Weights of a small GPT-style language model, trained from scratch on English Wikipedia.
Size: 9 layers, width 160, 2 heads of 64 (1 for keys and values), MLP 640 GELU, vocabulary 1717, 2.69M parameters.
Architecture: LayerNorm before each block, rotary positions, tied embeddings, attention and MLP in parallel.
Training: a variant of SOAP for these matrices, 4090 steps.
Each number is 128 + 32 x the weight over its row's rms, rounded and kept within 0 to 255. Layers, rows and columns count from 0. Numbers have three digits each. The size before them is the row's rms in percent of the matrix's.

# down: layer 2 MLP down (transposed), 640x160, rms 0.119, rows 137-156, columns 0-159
# up: layer 2 MLP up, 640x160, rms 0.138, rows 138-157, columns 0-159
down137 101:145166102110159111146132050182147162142066126149125172132134145192149064115019084110101096119124125105109131098167139170128096140104098079165145149074106145156104140131111162112081037110143123127097162092119121119144117149169067183140122088115087133124112141129113124130162114126163123115163110123127140126141095117162135134119039141065148115138093062142103132092137113126110109171144167133155133158128118125155105024094165071169136082127202104142121177090165121128138088119149115
up138 077:158109140178105156162163061113128145112134176112121026132150116116109111168120119110173072155187151168092129106055182109115132130123138139147159152120156136113079047147085134156141164162133151150148156123162104144128067120146121139135119095093127114089171108129098169115112134160143143072041154170095126117084084120121150074111106117079128149170127124119183115174088161147147101131141149097090113123037126127180123141129123192058138089120157150112138063143133122105109143159091185
down138 106:114083174171182112099153115109133169115118122181104111157164145126140187153105068162092107130123122125115185130164155042141128118107089094148129079107097131146142124183124083142171144146153087090115155158188048179076166155119129151121124134117121110144183172172155146110126092172112131113143134098136040169097039125092145139123139130127079082108136154177187124133153121143159071118101145165169141158139170143178135171150104165096109134168106150147077110123134170107139155167073142
up139 106:113135164147199099176163111115093143110162170116122174154118100121119137181140086118109111103141099133114142122110099165145157149135156126117087093174101102115060112149075157225083102083138189181149085102109078156105140167151182111119136117128144117143111168126145136118169115082108130075120143158123119169081115164109146109119114132145028048103133093177143112128154187142124168128139132101130139152077156077081056110160120153133163122102102075156067144137070069129169114134127132
down139 095:135093077165111148092154155080123137229115119122150122112135138081128102090131215161142095187099138157124161123152107127097083083110098088075116162112124173129188155109149106103161159154113124156066196081132103109099173108197105155151135166096117156149124079092135102152098091139142185172144166160152129108149191106154111141129137133080158155175122137095119124209096126124171095152162139142127123141158075192140167139121163145100093148122125149121123153109177172089092093145113184
up140 094:071166141070162135113153137135144047102108123095171139145127089116145105180101138146083071089146127150136150210149128136094125125182102144104157108131131094128180176103140166121111141151113170163131067139137116154115123221119164143118143144108153105128086180109173130098147158132125147138189127129116093155113103153168130142155134088072186149145115117081163065054101168037122182084146121147138118097096177097187123104195055127123106105130091154109115119115109127140159128110133103
down140 103:121154123049144151139065084125195173129101153147078085069187156091104121127177195113132129135162085130152136112127136090149133091123098109128133078184074140114098130116121138070142194137110136079080107112134088112172087102160147085108050104180178147129139137113126103116107193110080155104095176141098187119103158187106120141109163178131138162159109071087131087080152146136214117141180153112092114131128150123109115108108150151128103089081122118147108114125126096109129161088112153
up141 095:099099090113094142027171160139109130114129125055161162136102140126216055146123124119087140132108109110114149151191080168106128125118116132095106142165073169110155115070163126124174118080085111141098124086120122131160157150113116121200174156110081118122138098141090131118104125130150125140136183134093168190162036149086072141139171125104123120101078097101103124094105137143100171114118121096094099076075126161150161089135091128162079116128115094105153153190085137104140130134065112
down141 079:194161099165169119156137111144164134118156081174092083088178147180092136137131135102080118107137130108093178120151181137156148131087073169068136190111160133127140194106165096195116116118179112092184135148096153119139109120165106091154099137133123122105135130075100149138100155083165112136161123104113151128113145161112159124117165108165124141156115071105119132150127145104170133117072114080130161047209087119134139209132150105065156118134098082144121178149167145087048161110156109
up142 102:110123177125124096108154151090187108127107095144107064093099128072137178122110057140172085112126205144080154069155173132112188112107203151084116129083171183122090146204088127138112081114143144122137074141141128163176072138126118126149150069131120122103127117087156188089134135093124098124073119124144159138151116171117126121086144147100093112150154162106129098127170100137126122186113233114113107129166091135125103068113089106080140071097114146162153138118134170163138143149100134
down142 092:096108126061133129106152153147119104106147106069145106101167123199122096119170116088068147125146119105138170096115107117129096173136080098185087106092125074174155118147139098132141130086095095100136145147137119086140192165172102117123102091159148161119157088179115083125145145140067118096183143137114095151095142105098150172099098116155071149103137137112160146128083154116077066105143056119104120062059157091139132143147106155150133148118096123134172152192152067121081099068190066
up143 093:119173127184077163124166119108131071154213152123148171115118154153150157126137160185151138166114092126149171145137144124180115112120111171184172083100081127120116148097129036103155117115139143134135176089138204089064122113144093097155140147109108124135119121103125161168144143140078128159123126136106139143216070140122121148136132082101160120094139185124092062106144110107127123136140116108164119101124100146083199142167127186067149123141136101120027182105097090169132140135088144
down143 104:126120132192148111141102110101166145146210175130109083114144138061114141166229140157123167136147115186118159173112151118097108122130093198102189128147110117109136120068172138096105126129172137130136105095129124116140090065134141033139106129086129102096130093129127083216111146158099112137099106123114117127162103137137127165123181091104166098137137147118113103087164089149109068128076152103144151151122046136101135142105153106053185149118179115117148151058133142085114108155110128
up144 096:176114092127113106123162120145193147170137136108162122087137087118173068091132137143129164142104143149205120159133144097145005117193129111115104156106107183144152146112129122104177127102123112089109166125154136141114166145101084125067102102120121145144188093127157174155124166153071121146152099166076134148116034093131176144203133121150177055127142125128144072130077075089084130139134122114125107044110169107136085095129145102125086119086097111157152130108124124107157128145122145
down144 086:146144124087174108116132108121084094126139144144071152141094061123123133042137154138107071101134150172070104106118109188074162151063105144109167101141151079055117096095147085195083104163141153143152081125088136134182099128164157134133090142118126181157110114093110126070151140088113118077112099137177136137097144164161123127122143114123157221121103104121155165114166156197168117125112129126157090187106111145157117155158173150108133123131131097164118079157187107083153099089160176
up145 100:144094134135130096176148138087118120052128185147105135143121147161157122103088150153122110151140106114118154075094122113152108112121101112109109093119102136108111179158152158092092122148110135128097179145127202141172138141145127187156086167116115225113073152072139115114121146103070091112179105148138163143102102074100177173197144073106106125102124073157185141107098159144181147084173137146131125153117101111133122081169135109131132145079202103075134075155135109189177168177067113
down145 106:100106177136144143146123172162149128147132141108105130122118081111106096065181130160120135160114096105140115176167168175130088131142168114187159200185128163187070108060071147106132152121107142118117150111173126110105162126097150075092142087107129109138172105114112130116147131174144208142069123088104122134132174155138132082091157149176103101198068110119138074126130134136103085136122107111123127146167136216185201137128179067149137131164103124162087107171061129123131099156128144
up146 095:119168154071121060159112135141147134081127174084192137107096139090116089180142130147100115189089116163167157076125047097111147093039100161147137155087167158149141128089105138138157098156127142140122139182123140159086174173110130086129115146126126162104116145132121126129138096153077104144155078104136156130166121163138142096147121104085159139090117131142123104033130076124093092107100164108191180132129167148183148122196090091109141172141166135097142155095148115142111053087171167
down146 087:178127118179123112179148095101135171153093126132111093161141083144145138091102111128106128131180132119107116140135149141182137180171108143106115152132096153065125084116157093113178137140131136083073178122118146108150059127132113125171143141127102104132158133098070100151172089088153167103163191116109140148197142106133030140077125126129109174099200087123118133139108171213190173159127124137064119116144084156108100160084114129105088127099132072134159157160150105146118217090156148
up147 098:110136095156102135139123155149149157124162143110120151059108094143151075137157135129155185158101148089096100130157159108195160118041118146137106092149140096110101129134131181150132164176160135130103094148205159111103075102122197142061185100147128106105158150108111176091075111106183172131119159129140117124133088188100129143122074126115098119149129189112099081171122143156182137122097132051130117087109127125184143142145123135145108150109165123232123121067119083119094148187137082
down147 088:124152125100111123122127159157119097044058094171169107127167123120138116108138147128098128134151112085148135146174150113078120120185158154157154109114192097167137115158102058121164221143107069167130158114098103157138141129117084116170163145095100137119130091118113114186069077094072107119145085148116147138103154118103162141100099081146167162118127087081130128103082146128130153171155087125095142147090122141110074140080164036159128132137157081097135150103149109163112060076189183
up148 109:130120113143194083116102138151145145115123154095109106142129116123147102149131124168067037159110148166129093200140201119078075114137148090129160188108127143123109088128124124149101114125175087150096093146130111148163081131080200126051099153140165143115119082171190156085115121147116167160068070113125138148100121085137162128132166138140187131139149205123162144158173126126089122139149087095161208119134167082165179146147081114171161111135066109079117126083096126136126137127134140
down148 100:143104173186071122103185120124150111156156143137097106129116151154152118113136109196197147134135140093110157125111076102136191129109137166110088083121146104073081142045128101080107059160149129089130134118142151084061148135185107093156111116113185125141140175126049116119171122143147089132135161132108108137088168166184097123137193096085126146094100059107108123094130123073078157134100135127131059119148085140120082085140160092116086137150126181170125137176148087122131134171157114
up149 079:175100112167138222140113108183150123105111128135098074121131071151174106155146177166147154078133098122075128118066143123185136104157168136096153142131157187144154056132125095140106153143095152139112158094121087088154146098091142132128164116119153128121117140122073137177162150130106128151082120150125135079095147122168154120106102126094204095144130151099108160093161066096112098153147132086137162174123012081165129124204130124125127126104042078105096096175117114120124124109149113
down149 081:123117132115103104112173089134154135136192133098188126062109142085127109099161161122047157143118183162166133128219152184126155102073114183074127118107072048069122148131125166101154133147121146157132121142100138168128109095151161149158107143134124093177144104157201125104162152129161183118090140085103131117130099125122088092151098169105037166143158115158106169103086127130167180092102093198136103123139156157108100100084094139121110155137147163138101119107175131093183133155133141
up150 105:137177068130073110170146136043172172122128187108135071070081093141141181179109129116121084129139134071160154085204140149158087148101167115123140073133084099142154131176113152152122092116087138150148110123122134176096122078122091180145127099121113136100127121175078128104170136094099136091158158154153127102113132084172118133035130142117148189152136184116138150159115086098117157133165178142159121169062109105156144106083082118094133118113103136137150063155114153106097126105086173
down150 106:124129141114158143081118167089111154149141111136068125156162201166107098174066104145156097161108095095120121143122076138102080134156131137153179166108092127138102136118118179114114134110125084129157166217111080132136117043142110133102143159160187173077131150109095143109168158188127133100085114145110173157170105096152129151116106068111125142138144184092162151104152146115109026085085120171112066121135094070076121128130189131144105128115117079094137141145081119090149093092166139
up151 094:088102090137130122135116128094165123106083138050134173136121126069137128126175146110151117207087108181106114126142147157068171113067128119150149136191073115162151128127098160162105092146088118097128114094106105173121152109152186146167198099122174137133118115113066119131083134138137197154138160163124141095153132182124134057108173120171184151166144104104134071073161151142109132145183150107140081086155206150136118080190156145135084118153125155148131133173151082147151122139184122
down151 095:151153194102112133151166140139142157093174065182133163155177118221157115120084127127165096109133218117162132138097106128139186086114123120122144131118147106160087067129207099131113100105139097137113110145083135094114092135147190156186091102077104117187154102124109096153155124051180133117078093094106136123109156125139190096088124150085067163113080136135170132151162140182111147111129112116122117162116126123099137125195066073131119109188086103102144135110128109144083109134131126
up152 104:047143126142080116128131160141141149130055079135069087124144103148093184067116069167201202103134112176104175150128153132111112125149129117105088154096152160130179172152087168105091135171176058123166154140149166137145141135157192140115148152130102109110130101075100105099143133153137078161101171182140110132193141137127132153122112127132129169126104131112104100087165177134145079166081169083153134157106142074136121168128178139123082088136202124171120108107087108161114170163150136
down152 104:121122127122105166107129078072101144113121102166126127145138127084154084123149115118174128139096122135136161118157177220108083090169130122154113120081095169102096118107098135153174117122166119162139137117114115138154167141136115092000091099139099108164081158075088101158113116110006126102112136145149201156158143137140116062097110089122161119139138115088090129098124119115150153113120106196123102097140117179164175108161126144108117166129129105107169138161186146072149131136180126
up153 096:164097116083145154127137153123138166111117130130163124048131159053132107088174148158125099172117168127106086133078095199145116106113128173181161135172126141127152140155143098073160185124108116161134112132135102188132148184224117075105133155127154102105148133109133137065114142165042118150189099115096148195163165083111110153109079115075140129085065164143135117113158138166143119125158106131119145089096117063099169112144096114165161086146152152158110122070142149081103119137175137
down153 106:138132135085125095099081138110135120132127148149122074137105175105196128084134174140122153091133149117115159143160098181147103107104102129127136128120120115151099136178166119189174140095122115179126170128163199160172159095187082108164123119139068085132130090207136079115119113108075126144127198123101171130112081129149124170115072095140158073095099120152162164148124169150061126156111194081117136074115142135162059141181123139112066057128074136183116079117110128151132086109124143
up154 086:048113068155120128177064125103091173127118140095139138182183118131150159126109132152144155075150138165154139102136113095141137129191102117118150184106114153084161163150137127147154175161170086089131125136143151148097177102151116175148134110130084091130119101135156132075165140140058097176134134089150063148135130109131154137149130068188096152176195133034133140140118169124094111087079154139098094120093136075150148177104103127121172141105156120099185117124153146102188107068131192
down154 103:142139107117093098155104148149098153093127123159108103163118123138125106147119087131052137098117121131137109156067110070142203077193078138112085137097096106121140123173112077112145120137113095130077068045079173153154087154080081102107120112129106114103106095157145093125117137158143072105127087126146084104137140115167119159140123147092105129206112148061087107114070140119125095098075099115131062128103105099059114167138088153119137095113118151085118109098122058031093119100146123
up155 106:116150125126091148095213164159172139135143105118155148180135078117068170167154112088110094077164120137131121148102121120137178139100105138033137130084143137108139096122130093123121119171142104186135114113135151138191069126131131141204155099168166136075091104105164099164175120120115136139106097125148086153129160135135143095144148142146094066103103162143147159130154136126189106113109223106131123121175129115151096060043062126189148133105104101143112140168172129094177112079159153
down155 091:127098114137129109122141078112131124102104174106116194088133107124142067137109108182102134177080106119160141163185133132132135129121154113132169161126150120151096169126134059135110087091165132152106163151175094195111156136195114106144083113142101142151136143147092150134168126140132130159155136161150145124123131156155088176119139104088134136170184142113155113188095167185060122179170133083146078170109150177066197156112200134139143099204129090081112114149100043141151089136065119
up156 093:182171136139101050219156120081108082170155147092169152058084126160141129133117127119158113092179147088130160198132159129121129099150124123164129126157072148153123113173127203113075155146159145127133116116115115122082079168089123128136054153139188149146162125093116091119107107160095245178172107106137094142113196129125152109159127170149116131145083148191179117108132110146095114136125130145107101120129132114114087169071084111117112164121130091115134094153101109153146127093147168
down156 103:138116169128116166150148172130132197034129123093134140207106170158168157117143114090102118150114093117101161149123137126120177158130064130142100152114136168072125130136048152097098153174113160111133153136116120171132179197123096108156127133053103175123155148104134091176119139177123165150161198129176121173153102181088112152155117171083114123145149100160099122124161168129077116123150101093145130119169134091093132095135101170119105170174106145117150108136094204122052163168165114
up157 115:133127096141162168108096125146133082128089114147113095094132103091113219163161110110162126198084166168115142131129152128119170144154149164137105100141035151177208130171151177103136072117125130178175147174151082066126139083157134112085154124099152123184152114082114153168125130169109143126098150169168112135084090140120099160122187125146138115112079118107067119151108151166164093141106122173075095085141098199089119117148151082116136104122101076070177116123124161119148155176141132